Weights of a small transformer language model.
Architecture: RMSNorm before and after each block, rotary positions, no biases in attention or MLP, tied embeddings, capped logits.
Training: a variant of Adam for these matrices, 4206 steps.
Each number is 128 + 32 x the weight over its row's rms, rounded and kept within 0 to 255. Layers, rows and columns count from 0. Numbers have three digits each. The size before them is the row's rms in percent of the matrix's.

# layer 7 MLP gate, 256x96, rms 0.0822, rows 0-144, columns 0-95
100:130182159143207087103123058133147131145150159089145137147171123157146146128115163165158135174128145091196110105099122092094088171150140190094169223137106146164102134147089136104096107136164133114116098145080114104140106093155115130157115126090141122115174161152067142087121084195150169145
100:095117129124121131215121102164131144125101134120139116127169104082152130180097125153155086112124159129104103107151147129090102051146192188093138225174126136140133172135159146157116088154079147082100140155125129117092155149166092121106167116128183139106111170180159159149118037116155115099
085:131153160200156119137118121134116104112134133083125165119167166159138108117115139098069058139148196120163135104140124122125159067100134130082182109064116138154143080160127170122084135111129162115142095122042103168133157148101197169119123169104138158159132134139082130107103068130209150167
097:136133136123165110128177077096133092121133133138076169196136156128114068126048151167113099165134182136189134113148183124111135117126105112129068140107163152111099140139109171106126126090185177189108122139109151172093105172125149101134143132145157129111141167149195086148151219152148163082
093:160113092159131097137118115110148114136138184113117159113114142165088143179112063161136070125177117171160109113081163116122111094170113147083114235128135084113159109164115160203106136164086135163130173137176109082091122092143104103085157109087104073101070162097128164121108144122107123092
095:186147132123160071064126132116136120189147142101134137138120096134093123111096197088130094143101159115118126062135101147121149132058181215081082068128097151162147211138116141098107147121181123148083119098074114162135109134140156173150085109137129102163135135134087111111170120127180115144
094:166151110102169084111157160187129102098150194136085116108101086072125201132153188123175105148150108114118119162117132130158153147123131160158107147141155150118114095153179102139102147060130124157118117190157108125078108119092172059158152129088113147097174125185135142155131106149144032145
093:159152113099155153166128109140087104133117157118124104150110173114090098128102088140158171090147162116142175128096162146159158162099121088160087124176123117102079135137140139143156185149062180109150171228178141138111130132115085179139114162121153081095127106175161181090170107081062163123
096:138113126132148122141105100155145127161107089172154164131160125128218122110078107089072092102105090118096093133176150122173104073140157098144075124129119114091120105124110146113150071181072144103141132167112127134143144190142088130096138126108197087193174167143121219092117177133130127096
092:142095132140141100087152097153081138146123122119130130126086181089171118118208081077135085154118146142124132121146117189096168093120125129133095134177158125160081105169154151155083167119119138068180130157070086154179095105177150202103116088137127135105108066172127160100067100139113140161
096:075153171112115109116087137149142153105172116107090134070149136146139124099136083132114066140113163092087137159117135117058185107074167127095118138147154149048046086142120128098153146135095091132070112113050049086155123097098096126086129148116155097115097094115126163112110125148164136148
098:163136114111096072131154119109170090121177172126141120076132234138126084083088142171149163179136144118125131116125158147095128115062123160125127150137129126150082193131135147088127170124173138093131192147100057134141145113126159126063107098149149151147177138122122137150232152129108147129
107:179090102160110172134124091126075066101136168158111126139163154144165073123146163095115150139084112148177183065124147115074103171134137128147159069099137112144136193078179176128134118159099196125112087153068132112111126125099164078117098109119063145137145120186124110083137150103134159144
111:165125070131141111191048105162175116138155150092123103112176115135162128134114090064122118127049138150088159122157172131127095109132145086099184177099149127048092153146147168102111113163094123138155117139105116142136159099069165170097082114094175182140129120134154121183123120172161099126
099:086124172119076094129156122054157122116111151196193108135122154174167116066128125155121089166169132089163064187105122141118128163080140118150152144091151173141127118099180175144093123120078163147109145140047103101121155090135106188090135087125088142144138114094129179133143105081122110125
085:087144171119077150084105165135082110082166163123099174123159090170165053118164128182136128196097100134168095087071134153149151156097136131137092081154138098141086171150174213173121140099141134080160143151080129114143147108064163149099090156127143164180133144115119121149118129108138125130
115:154162105080079060101169081136100143104098178140157152169171103082132163101117099093110124138079183114124163191164156152098154128078083106058143170145144106085150125155119158121111120129110100122071129157120106112148157095059129138154094151178152167186155109137149065154137108106147108156
103:147130062060133158126167116182078125137071184085104127122130125189115127140143135160088107123070153166184098149136133194138066133107170165076157161150106152154158094144091095132089132131171129096098126133078104136188180117095104073177112128144125110134131120167174102130081122110159126115
102:120148105144137071094112118096088108068067143124110051161173095137133123139108132142128136126073127111113150178097128182086139097123143117158157106094110099120220154165170134144118084147110195106105151150126151110117140170108158153195095122171163121163164186158074145151149136112178160084
103:165097144110116116058117148112230109070149125096098108086095104121085129107134121154104121188131187177122179127119106144125142175154135109098116114114153095121094031152202158095113140120175188080116070107122096125101116180118126090121124194110162129153149133119125138127115138109118104143
087:119153157154156163152137079165139091107070136152128206137184171091153134114168103139093166187098142139143175145113147121130081106143181122114107137111139134109119134097104171151155095087050152041120129178123111113154115131140169163121166094087106122158165100151191161144098087183091110112
093:108183079127098110099137139147149094119106121109090127151137158128128131068166159174099123125120185156125139101166117176147120085153113095068146127120107153083163063105136228104131127087080109100082128131154112118099185133131172126081125165076105134210137084091087114171143136153175112108
102:093163140045090171161132086204126152082192159168151113177145097170110109093127137081126125137089165103149117078116089140124167133160065169125107097127146156123152138164133105140121090162140100135104109090100063144169100149139116116122070120106161104094107137090174115115113166098183141188
104:113115064150133108072166122176126168123145159150117148195110132143142124079098123097136118148099178070093168090148138143067094080158129094094127201113151115109115078128113145140218110106135129168110088133156134142127145138120135176116071181164133128045129084152118151096114157169138170151
104:059144114114153100105181076129104098138100155106096154125126184147175184069105174159110095121144130048101162136163156134117132143096160089150103100114143184097119160051128089139079141140149160135145089102164078109106075156132162095149152154141099166110155119125158094126212140111148142113
086:095084116139093080137121116187121113056127106150162109119103237119125127164104161139179120117162172104151160118161107158121156154141112119117150104150146195142109142085143093144092165117142165063123157142127168140121077070161115077124118122108114100135128184126132129168066140102200141185
102:139112072131179099093098110135168135142159166131082096189103169137101136050127155106141144108101115158203124180150051139143097161111186121122080104071177158137136116153123130119089110178181117142120165128142173155109130122082195106090129185090115160149107137159117119134165152079134145131
097:165192089131158161154149162108197095123127166116083157182138164082172166139139143114133105101110180122126113171187149127167124080103158096110150148112105158085090149149077127085096098125184111152110166132166130126088134114127159052110127104165154086123135153175157123104205170098129098164
103:116216132074105117123133085165135067147118086130161174146188142103191119072095141107150142146124127085097142179138118139176154104080143132114120150120161196105085115054165130130142115110138130104132126126111099193185055097131136174081147108147107126142126102094130105105145074136134089090
106:189179100145202098166067164154177090124140115102114095159143076134173171122107130102137141123120174134116128121129153080134066117119119178108071091140142160115134111181134174131136124129124091114153117121155077144158146079119166132102082131057162194113145095155127155176167160178141090166
106:169160112145177091122092095147157151143121134096070146111131149113165125117138054127068108128102131072132200109117135150170148102149130116153104120115134162090050129072118200134146142114175099098094196142083161116134132100148128091149173127138134172157140101134178148093133218112123176107
093:137063107152151138133109131168163131086116097137104118106149195180108133101168110109070112137102171116079100178117128156120186190153110158075144119144139077125075158086171159112157137098135057177104124158127113142153170067143116126145066110138093136157086117090111116135120147099125088207
089:094123064123185103134131110135117064104023097091124135097109148151225107141143148048100073127080140175155210096138124149110115147158127096117177191145097092110119159134117121099140087098118151110150132145158104106143147094136138095109155115122142160134152122093111148070096139150130138128
096:159102084084104127136096102192173129157151083156117151101168186108156136135119115147098107172156118089116163091158147151169107150059118133118075123135200166122135099075150160094133133091134143108134108163162108077138110046080127137137168139093132119168166143148184125036142151117145100107
111:132102098109102151111161115139154141114080191132156118120071108116110122128093128152112071142118130182165096141098101129133094177096185109150093175119136239051122111143146169083095140115131127114108075135052170142105182170169180159162084135108107167150152135095122133133143152133101140107
102:189120094072213123084064070134180136147120135141150114142150135129105114128143094173108182086103152112154106142114093140159156125142117109062151155128130170145087145155179127121108047169090056139087117115144133134134155148168181099124133148122084211123149133132082149143152132113106164110
092:103114133176126149120086144140137100084167088130124163109109139123106066158140043162156164136145107174131179079165114194154136125086135129108116127147143146082126075176089149105109063095104150138077134186119150093086132149143124199116181164098107145117131165142065108174170140155135103169
096:129167175137072117151151105176139127130123105103074092191135136080168063134152107098109115129091117096173129132179153184154119130078090148116149129094160140107119134164125096100060115142152045131059145147120136139146134101191127128163117101124189085059150177158167133092129173131120141121
113:161165160129147084134139122189148089082074097116112141123163120144158133050087175127109146152099162138168136080145118123114102172105159063086208097110140147132120132184102099103087140108063133101138190122137151151135123190111153135128111149183187101140117187124167156126144180161126139153
111:079151081137090058154120103192130096121124139130118160131158140141162168154094092097160131198107144119132155079126163102144159138090164108144139139149112138080122130176136139080098146162158112168146118213135132126042078085133178122103174141109098110098120196178144160141123189137159126138
102:164194142147081076136083189140119078134127103142095109089168130149200142090145141100087088137176111150098088106163129133183088134122133173148142077130154087160117138134164077140110152126175117181101105168112065163124136142118150113114162111164136166133154149106171142121098205129081176167
088:103125152122096115119136104065155064181086168108137130139134164144179166128125102120166173172194149157140105140089116101157161115129149146125068132131110106154097161122192159133132166119133109155073044097111055097106120054160062141144122163148116162096120103106140154154118098088091125092
093:115114142125093140128142193086147077163143135121144125114102133158176077114129067185121110138085163129184127138117155141151206133116120138150117175129185147112118098090131155172098156067121087125117102122087060115150083113101131150066077102088084190189124092103083135096161140170135151136
088:174129124099177051156095096131120163159134114130101089118139166100143106131144120104114067190088131119191136126081118163094144098146153179114219110131139091105131068105104146066034118107116130159116134131106124118136114155141135120145128114107103098147183168136193126087111184144152114175
101:097130135075104122128127134180188134115129155140140147115161150150082141148149104115092122071109137088185154142112183231148097094101118182140090178166073145089123136155126131105044151153189076141104141070145131150130139089106127158114099155153165125130130125157195130150153087100158096128
110:143172160070089107164120155199139037114118133148124140130150141110128062147110205146095119131141151094110144124109091198135145139138139190112135121162149166078165128103170140145107159120174107109115102106166102169207104125132122109099117076191100171167157099109126135123192137110132094120
104:176130125089112122117097077078126132199134092110134187124148198135139130154179087174192129144163073118171149112115151106135158129107177140113131128134112144102074084122124209095072216107109173193106144120057106132108127140114131131144122143108092103101099149104118105079134158140143139113
108:128115126147127118166108135097163105192150127130192086161124149131170100105095069194129131135128157183166167135099133063107087089124114105079194129164109203092142103162138135089142095131128154135126117169093200129099155102153162107102159127075088169165157187164114162131114141105127096158
098:108123158107185132142079089126139067090166105142094085114116147166123085145091073110124059129087090114115153164153143108062127122153119118084106070137090100129110167197142174111098170186107131133116096131169163113104086142124161086171125168162200147117161166114131155095138136182148122160
102:136140105137163121126124127194104111055106112107126101143098154121127113154053087172062111138107172134107145039107091167095138102137142112107136169154165146130109076135129199087047104117094135115091141124087145153126105144066083162138126179108096104096117124135146147127112060095095107161
100:138190128091172112116056127169091078072189151128128096100132163172119129130153142038090122116126162089091179135136076124129070076162041129160133128099089150119130128165079118124179120157156123141136139107120122064153105075096122136139158134105106161139130139097091142107096153152106096148
113:191184160109125180135070177121133114133057130098153144139123146125115089136120135122149080159107147079127103152194096136099125087093174105080101132097140149153044154126082135119065124113152161155123184150118184180128142115124099149144085104143113081130115163164166165163126073171132170114
110:152106105107149119125133127112145117079086135086161162127125119118146138094084090104088071124135156144140167128172149135156102097124192175107195186164141118129112099168141145108131081150150148124153183136121077181199153115098167120105093118120140139139080066099143112133085168169090128234
101:127144137146113107142129146158084144139097126043122104088132139152068082170130161080102093098066163107174171183069172148060085144134130178073136171102143172098153105142139157086162057110096106155100155154143153143126138100138158132122165139175132090121129143183138105089130131176102123147
113:171115118110083075115114110118146131133093116075182083229171153097184143110102113149129125119113176103151148136120152156100117107160130157117127101128163142090130051096111119124149159143170106159148152156157149157178092174127150180218117132087167169125129125079180123125184135172104100135
093:190174115123079115143133132080107146131072177050117076122148176117145146147090052124142148106118149160109147130117138153116126137141109079098138164120182152123106168138116096122118138102100104202155182194124126097153144143097180156100086103124136091172160161097067138191130098171147094149
114:120152139105129119111088132112146144163090135144061100112142120125187175079078120119134071114147107093169156197230167147120086111111139128109175108094160111109052084123100190147091140145129111141133139159096151136157213131062156106144102151149111123128145104126123180145141182142152126132
111:129102141094158131123100141147118111145136147112132102172147115131180100096139129146108100101112176086213136196104156113150094149146146145137118135145100182148123166125093195141164127117121120168080142114097131124115081070081110123117048148116119206099151066120153182114152134204185179147
094:112162099115086100117119140165102135130089173124155128159127191117152161185153122090125132078134132090125116065134167081101139126158118110127137147149138153089110054134156253150151152180126165140141106141173122094107105110127122059110083193102109066137146135090106101177112149160153118125
099:073135124115121131087182095191120128113084123131155178114103096079085144128172063137156081180139150090104138122129123162135088056151137096133112167062175141136159153133149121103115174130108152127081091147077070108096113131167126100175118119101102177153108159133188094100147140181161144083
090:112125070119128168195079071118101116133127108064096093098157123196136109158086123120132143147088069128208183101116113127129156111149118121129136121105191153111141189103124152105143104140131132148065144127160086137082126088096108144190110135082185114155166080169152190119118131158162125130
109:120148129141125112110122109159097136116117082147179157098099137176127085119113090167188123106099121124128145068142106176101113080098152084122166158125096174150124172095142110123071114182195114194084205132133149134170171166167142146101154093184100113149129095098117137107113069093201113126
110:116171139112153162131116044191116129142074149112128136155165110130114154115097083078084137136077105116123154149185182140128104162116138100131129127122146167115110166083061152125168083157117105163118175176122161100192196083106114152140096120099144147141127183078109131114145105185184078125
105:108232098134107159104167170168113116142067074112150131124144175147139104146079157119138104133101097146116171108166143156164051152116176138129123168124135126158133101098115145116072131106190089092081148115157137162114157141155146159099157193124171161099124089180136164097110108091108135192
110:179125139093097068094137117135160128110127153059145121134152155131162122111132156102122086084115098148137129134153152096015122144118124062129088096140120153061077160156142110138151119180156132147036173153120142112154191137100172096135095125092159128139146127102104110174108100162123068160
102:115133158159145111170104137104182118106127139104063091171140153087178136147133090104165146162114120129140119092150187102126142171152140158118139096152086119061102097161131103087093074107173078149084119187160128089066199095139124082110102155076132113088113126107130195112159084154172122107
101:149093121126105133048145133077076101108094154133161066128141174143110063092095092107104163142101167096115158128214092146138134166133094079099091133124143156116085125090152115134072135184150127112099148126131134075089142100089106117086119148141160134119127155123137068117097165193158117202
103:108177141158111119112097135088108099107096125128112116159153129156110149125128070041132058135102203130069124122154137150080109080112120070110098158108088118149113084110098086086159135130118159119113105070143143154188160139103079135071079167169132161154110164151145088153079143117148185163
111:171159115076097146048162158177143067097109091103132080172104115147157137065116096128115083152150202081147122111124120143105109119101115141175092164085103114107114124119156164141081096096140143108075214124161100141169173125064146116084089132127159134103116075143129110162130120088144128126
104:147135105143056099134105104129193137172113172093120121129138100177168091109129085085104128129106135134147142098129122114133097112140107110130151181078122133081102191156141156125140133135160125107155134143115127065175107141064154130027083138165158130127195170185097155156070147067157162145
097:119134052155173124183141154086086131087115134086103113081129207101138117116140127148142121189114118124149161098112134087117092114204094107146101173172095146121094098091148208122111144079113131072113190151147157111081084140177140130146169171077125127106168174105123113128157120112139099148
100:129148166115128135111111121111137136096151113135163152162134193206132093140130135114158190104139201160126167098095106109124165087132106167108138152081126093177116175147162142107101169127138105148097134134132147050086106126107098091101129091146076043176125126145093185176119152048158129132
108:137189148118189130124114200112161136168168131062098131156145170120096137096180134078112108059121166146118094142152126112103120131137072154081154110084101181128117143174127108089117087172173123106155184143144132126110134147053215157106094128134127143142145164123109165179173110156134141157
094:123171138188066092133078161141175155098075134113139120161155177114124074089118182115117100116148118142158102141138177135161136146124129169124154140151166106118104092101138134133145116039103100203081137110149197124182169107143150117101159050118101096167079123139158169138129119085083131121
101:177173141076117182083137120131164146136123175172162166144111165141144035114136109162136132074137146114171113152180107123134187158154145110131121096117083173094132059085172091097106164148141108139055138109110093131164149107156188143166079150082101150161112151164126077128133138106149108111
098:083120138151125118091188183130130145087150183191122115134086146096162132134080068178118121139144202097133124170141084140178171149151151033146101156147157112144151111120112193134144119116119172114163125128128085109141098146072126136123144169188074143113125128079133157117135154199113160134
087:141119115128132046127061118158170056086101141081101130124122135120157090107197114103135091129172101134157137136111094103151120103144136114124105101066138101129119152183158215149086143123188153174139082130076118125071124126095133084087150181066157123105149150114121179136123130163160117097
116:102148131150164169155177142103140093111125130153128161075163130172133130141135148125096138109088174124140139131185129209177143144140110134156150134084110157086041148083106127117156141132114151088140130165084072156177087178136165150049055097100091074132139140150136163134121103129185091148
105:138118140095129122103163138132072093076180166150170041133189164191131107115099105081085133118103159126125105121158191169129166138111106175095099194143125143147118179146137094140102142071091178123094130124126098133179124116180172078131094117120105150143107106208111136114149130137177135152
099:164157146135128093172153149154077134110102132175054182168111187154104114119085182113077139134082160102142139106182094117161095103157171133146163129104126119126143172148176103131114151169145107166063069189133139109084096079116096205145135182096120104128123149142108091124114166146145139095
094:056172117142098146141126151140180107109130130141095121158117143100155156081078105109061098163153153134148118153211109176082095141151192185067102139087142153066100136133110144130159152106121149152091168118152204145144118127185114115112150157081148163159126161164113126165113095116101118185
104:154124087159079117139127137118168148055087221163116102159140155130174153209140100099137116084103152137141139198139115151125080092122129142116143186164084123119141129124128089075098119148157111148097161039110136122110143092112115138085059137082132137129189143141145143071117110108117096120
092:183100081125144055119089099110093051151116088120155119073101187136131113165172124150077103135134151116089154106146074123125100055169130145118120136156149148137085114116088166148130055188102171079109139121118138171152097196129096171138166145138106096145140166111143130092122126151083167124
101:121090131152109127118069102133073134094103142180130120142093147164108099124115162056189086184117108061161128102198151092132105113086145132158117123167132149129111107219184144179086131106131155143122142160100090122096102131095117142052083169093108168124122178116103128140107167146154146152
103:146145103154089144113112137184128069087091118142121127122087120089156087099141121108113116126091133087113048124100102146137129122084137105091110115132210141142127124047102191085090127141147129074117128126082110146152153198129171117085133107096202056163084154133123069150128120171137113118
101:066172123119118121110138117121082132078090157179153112138176130067158026106170158142152149144108155128125128114172123158084149140122138149113129150150139209140116130148151093077188143153123179148125124111150111125158137120136093066194135128109118121144116124114181079172084068178127079091
117:133131124138181106120121154136130109099167082171172175125147152123099096134153109064138140121116209123070151090124125142134161148106124130047170123148079107124126130143215131100121060119155111062111085134121134139198153152125194124085113165098140106190138164088120070120130096158148126133
101:146172117122112132121123119140134076137117138160158127157141184086102152115140100094096160123096184110142165049188105093133056136151164139124143161167145175091064106174144166117128141160155100135146146129102138098113102122105164089100136218072152170151154167127116122070132142211137126169
098:063120155110110112107165130160105129067094136140173128083098123119198092088153141077091116060096147097169140164151112205102128150113110170084148116154150200117046159173124128097124095136125092134090113164139121142155158154132207157067136122107132143159155146113119120087143106145130112163
090:171089089153136140118127115114109065196154162125126124091112091120190068157099150151136117110128099129169121092151131133154114143068187120135116084094114155132150094146098114091065078122110089107137085103125104122103165164069183150134168178128107105194171124095118177093137205097132152143
102:103177172167119134120132127116072089072033120133054127151155117105183124103134125096074091152111125116153114143129128119093117109089133108088082098160149148037144136127093125132171047110130135184069128110126179134176150129139094133143077105085117135123130147087142173127078139134148145153
090:159104116100110058133146141123073100106100147121149110128164163108154079104166130091165137211124128141104236144126105157166119096121132128138164091148113100116162108147088122134167135201159131134109128118122126085156191147098112147136138142124094152089165131115188175139063160177103113199
105:100098125119089112107137091135117116138123077094175130158102073103087127149069144071135098130090138111139161132136074089114108119180122121105144185140179140178135091120141140012100149161116185121134137120073157114164147101138147115140110179153164068107134189176101098124152158110150155181
085:130126152133089103148106072158134096125120090110153127131105095151124120090095091085122145115101108128178103126146162112094137122093125189052105210126173158129157082107146110069054175111078113183099105144101100109114175060109136178094058139108120150090152138153141165137143095129111095171
095:085155179141090116147140113157149136149158122110128163166115190110092109120154199116086156110124134095137091155110118157168069147082099176078142164106105133113138097107134118130073124121090137166087127148079145158149205150149152194094158092125116108168140177103163103204119154096099185088
103:128184127098105117080145152127116093134149108156065097129149118182128099067091100076081141162080121162134157088143120124092126088125101148142130086122058159113111104132165125083085148214102096116126181132140107172171109134163147111151137158172139096119194146175155158100133098068118170174
100:084156127089111078097140099199138080136158135125108078127162113212155119140095091166140100106085133139160184161136129095147138170103168104155160096133195107089093135106069123099157168125179042099109141168101127130117115158109152133064149111097146146175127159101116168103150133180134127141
109:088104115110122109129124100145100087114075095107156152090155101140168096113117148086118141096109146098119115084162161089131127110055124157089125114119136098119092100134120227129134188123185123125039138137040117115138083156118097115152097132091196143172122155082071132101152143138137115177
101:174137104097155140124089155137104100128097120159127130104182150154116123119056118158114124153100206168120154103117091143127127183138113098068154119193106193093195153115154140125094110116145128188174128123123074156135123179136137107133086107192131156165172162153155119143203083110115073156
100:140125082163118099102094079088124125126142114120111147111151155117123151092073096129186109136099110060129230131168116140189066096173136112129196142147163149087072167142124139051137123145116133122170187139155171139091094122157186127167105149097141135137091121146155126147099190144130127111
101:121192117069105126120161076130139150096117152195112090111120128130111142060162115124113122103110152096141118087209073112129109144137126113127147138080129114077073158131086113186134156181104127187098121078125138148112180087129082173152155131130145120137092096196192147124124081138140079174
095:141167121166132119116151143129131066083172154062132062111145153111160091143122202099174092130126126163106174109151074140154149115129124084168129166117127184152105106089163178077112097101189111116102125148165043132124108150113171145085118054118133100138158109088131150092146135123182114101
097:128182123094117131122124083139157113156090135187131108089150169096123134122143096140073038130128139194142153112129121167163122084095181078080132098169123192127095099100159131099126172071111080190120137063120111154168140094095116063080103125136126161171113135149129189149127123125157126136
107:138155097145136148139144108105088099175097094125128162161091105151129086077074133113130114154082174145188142190117097115119132122076151110123154122108098149152110065061175143164163124119121047113125129131089102126138055201164127131133082160100132117183090164091093111099133076164139088123
096:077188124059095087125131087129113114163131097166121128123124158147152116110113155099096050090107171097156088110164157125151141139067135179124138105100110120070113124131138150141131157136125115186057163129141082175106108095098155129143056109191212132144169099146133134082161157139160109112
088:095122177155087097112118167052122160112192172161130064104107117128107121152145128197185144125172123099147185156104145085153101119121125102140141094094167124140100144125170154169149117078174142209115091165138133081124110107135107151144174088065136186093081095118148120141163149142095122108
097:081163132077104121072144135151141124140132104140148091127063139137180123139161149106143142122111153066176154133113161171119141121100148155105080135103132137110083158075137156189188201104112117118081167131119129133120084111115141138170089105137217149172125126097126163110195126150127041085
096:158158117088102059106134180125158065088168133174139106132155159121142115073124178169153067110126142115139175120154151138180161144105130098099159185138125194062152145104182150062116120110136141147119141110151128094146141085055128117082094163103084126165136142113138127090168149173182121125
095:146079098115125068139088108135132084099146060127164163165118155134168071063148074100153110145120088127092177150132115100187126130125107179107111104155106113131143110110088198120121172151112176081115146139045134105104109093170107132135123150103136133141155069120102143131116189092163199145
112:165120158100074074083148094108172099118137110170164175146133119094133122067111107132142109122139116129099163114131129151099152163109158109122106096160210186093069048110137153156098154142167169112098157158096141131120126136053089117076128168134130149195150131081073165103118099124106127175
097:124129123144195113140098058111046055120127124135081098164121120169094160110174126150148141127128214110103123112135133185033154113117191112095188066116143113141147118126138142091111127143151158132123145156112153154055130138133138099132188166138111109149107148145139120145090095134160175097
094:191131096110165044190030159146148116179119079160108097127154090144144139102053156097137134135109135155121120037150153137105089152089096122081135142113166099116124081202100139124096141150123153153130132114154157143122130163154141165165146117141161154155174124143140124107114135130089158180
097:161140128122162104152082126119139101139120073090078176173172169157196181061150095142108024118102101156156157085159098141100101081116142080096153093182109146139119132090116159116137098126162115119100097105142049177139110116108149108114125091136131093163152099152110165114107113101141172152
102:125097137158133102105128146116209155122160141122169132151152119154145123122146107187158114166150118076141145138124155121114137145114145102069100142134077155108126144094175088140138136092214180172070077115128089083112170087093090100106106110041139160193132105089096162130128079132166121077
094:079099127172140119175076148087116104131156147123151196104118146116105130139112141132121105147074182074103167176143087101107081169145064078116139095114099150110135117148107145105170094059115112105114060160101125119085142095059150149146138133131152179149100114177120074147155082196140165128
092:160185125089179110151117137081105096155130122042169182089158158137177086118158138095167127094154169115126150126126119080106114110132141187113167092130150071127121151126178149098156172134108161124103155092114129169100092105074103149123157168165103117122116149085117195183171145154098185166
095:171072154141110076175148168151165105126117115068106149130121111120151146091095081137110112138108081137113113162165189118120106157093120114149119105134170078133079115122119196057116090122111089072081177173068131167086140158144157172137113160178145118120154137187116139143163136160148201132
102:153115110138137109104130096065120126113120151167090156104059120135149109167141165174143095171149140094153171145161064135130112105170127155138122122149135224135144154124197116114144145047113143136150075194136133132095181164126150073174160104100144155107051172131154149128140172107107097119
105:119130169117159116163190129123084091083114100103156123148189136133109103098136121102087125140063212116112114151139138080129183159165087106082169104106139131108111143152119147089130084121021120115134107135126055083182135132160133152127114120124142088158140153126132131092143127143180067197
102:152114104200158080088103134144056107146121177086093129102146147159175103193119106142158165138134112149175145155157115101162098096058090134117072158110171088121164151141101137145095119081155185210113120142148106126083115131144100108145160191121120136140119160132109196090134160175127139146
104:137136111101085108208132069174169150107147144117147167125157111120113079081059084110100118080112151105102139109168079139125150115134133116169069085135100124115093099185096125134101210128137102119098118132102141124152063091088142100089140158105183102125138179103172152155079131123102152188
095:140172185085136130125179113134079118075097151079066141108175179105095138122101104131104090122153135127093154142124084082079160138143113160078123154114138130095132095051108116074131147225141145095084129180079124134151096091091136107136123145073140058116137157129127118121151068113144125108
108:151186187150091131156124111132142123125129131155147108155182187107164065133108115096108101134107104101114126146096125170085151175143124160144158117112143167113136162139102158143113113145099168088108135213091164144180168136108176106152052182135124094124199129192120181156079062134131130137
099:132141156089101160136165145209154188083126104134128063149138150110142159087097139089125148147073188079167159163132193196131096133158153128125153140112117101092085148146152131100112132189119178079133125091090151124160120175089113103142137180146161159161123124124068124156150075140147075119
102:194202096115092116140129106185155189169143177155146115157107124164174110078183091092075088210107126082125146095144109132170133123154075139106111158118104112095136119138138107134111162079138090141151106131134111097095108139126134092124129123064193107133135120147195146171094188112116100108
100:069153124155143110108110160128141125076207121136056092105142158152111117173179132117113153121137164083137174145185146156205126074084095096117123178060115150057093095102137115125151118121106166157114103115140131141075108143122143156110174114088120104149134159098146110142168166064131119186
098:164142096137134088129102116120181149089084118113095141098126129117124142094144146147140084071132072103119116123181131123115077156148142104119136191102086140070094186147118133132141143169113128226136137136142043117153194107090186088124168079099134124120111133127128140129092124127124030087
104:169104168150159136127168121139071113072099142125153133129193135075123083129112109147093133105092147109159079110162143183113168139213093099118159179134102209114107129162193146150158147106124131200103116143140131148068137121142089163129121113132098106124104136150190095130097138131190164182
114:181130135155184083082130097187141158093100139132164124168151146117147130127093098195148134096120187153153161150110164188054171095159147143096149115121119090153095063069133150119078118158171128137100087145121106073159105104182104134175180147138134159137139125156165169131132072091138121117
085:144159105132110089112179110101039106143113079099152183128086166138143136094129106172098129127162153172122098125110115123100158176205159159151087095171178143165069091071155141124160137081167161150119150147141096116174117111150117159124133107133105139121176176095228132118131130138156165117
092:151105096112117073143138156128158122061061075107077127083138175160158113098131097140102067140125168168130156071148134151092121118128150179117109108144145150099139138149175138084110177087109146107115092123089122180149099085158188127168136110165136140134117120142098175137092082086124192214
095:158173129145164112118059087118160099170073138166090147081112080182189124142097136145177096123115128085130127130181108143157060104126066132078101151070119091083092117109114120167132157109073099150107133129174113148151108149130139127119118069125190127123099076104172109156102143142152079171
094:108097145121150133164130126171123099115115082101128130166124175111087072135141124118074150165086150120169128132155134094060078150148100072094173138090187151075097149132159176115138117170141097125083100190099112098132144165118171142115097169151116095220164140151151071145102126166146091080
096:151144150110097163107114132136097100073136100180106117115140150149114068194103171082085125136095144106105174098126137192141110120083077130113163138110173150086167126081191124134103098112119173115133182103171150126188063097104140085173121150179098114122140143079154048115128160146135161146
093:055106113144115113114186118165116136113135148106128094115164154141164158091086106091112131140122142138084138156140122146099130153172096153140093169113152139113094091107045136178043127177092189138114117145058134160107134129134121160070146133174157142137145088162094132097162116172047082082
097:099164132113120105136126130143086142114126176172135152062137106142105026150078097067109111140126112137154139117206150167106137090129192151125154169099144177144102110154157169110070142134096126112107168111145141192131104188144136144101150135108152113183143132099199126125104094110144148205
090:067133114168062110125128158144126191166163135129106115109133139133101128133103219138149097101133127190175141095093111107056128192138080142104147128055158138157096098163176106130106096145162121071091113167102148059095099113142103092127170170152117136125123173082137097160091135118152125116
101:138131113090074081129070106139147109143149199165094090085128145154144126098117165094067134143119127096183093125120136105130151112127119157131105086156157087115073073063157125088105193149119162112089069203161114121076127161165128103152133140141130103108193149138195140103106171108115116097
091:077199133113138150151142140136102117089123095092105106138165114149111139068134153087150151129102159146129128142183114184165099140080050115098107155113090134096144103165077125110182159135094087160133129152070138130128217104060108127137065162094124116109094103092087087123184171153137139122
100:125111061105156142108091061153112132114069119078110158138209089167208134122095130061112092106073108140158115152129169131118085121133114156079154146107164115075157145124135130115147156169132095149123132125095139196143115141099165170103096156108185140144153131096085130120182098155191109124
098:133163130162171135138131136140139110107135141140106118131132122169174144114153165112061088046085157103120101178110117167125181122146120138135072159095089125144117116136188174120124168193145128182152146140135150201145175160074194141128123146160128160055148145149173101067121123096133122191
089:158134082148125080164100128209168132122079139141140126160205113137146132097082048151099122141120180137139145124136080142085133156157182128118100111154135155115080139118128156101099148097132095116080119093070169140142135161158165174119056133117154113149147162110135080094124080096142040152
095:169106138073095139113144144158142111107130142175148109114166180137140167144199141167141098150175096129064101151146166106109173183184171164134083187069154135150085154141138119113105191149134128144088093066133109063083096091158078121139163138132090115142146148129179137124142176123089139109
106:095103121097144139145101121170141112124179123111091144124142138210152064093121074121068130174103128149187076128156118148106079153089150135122187146144166148128148093102138118096093105133165146081069138114090091106125178105111112142034058108091116102127132173183118123090133130173133142150
103:117132179081157125100144086140218116128116088073103138100125101144183064062142155069080138146114108146113086127099173150134127138095109153089151158070128104146099102153187108126094147135091134110079148111058116144188108140096111110136089116066097100159164115156176156113145085122121117117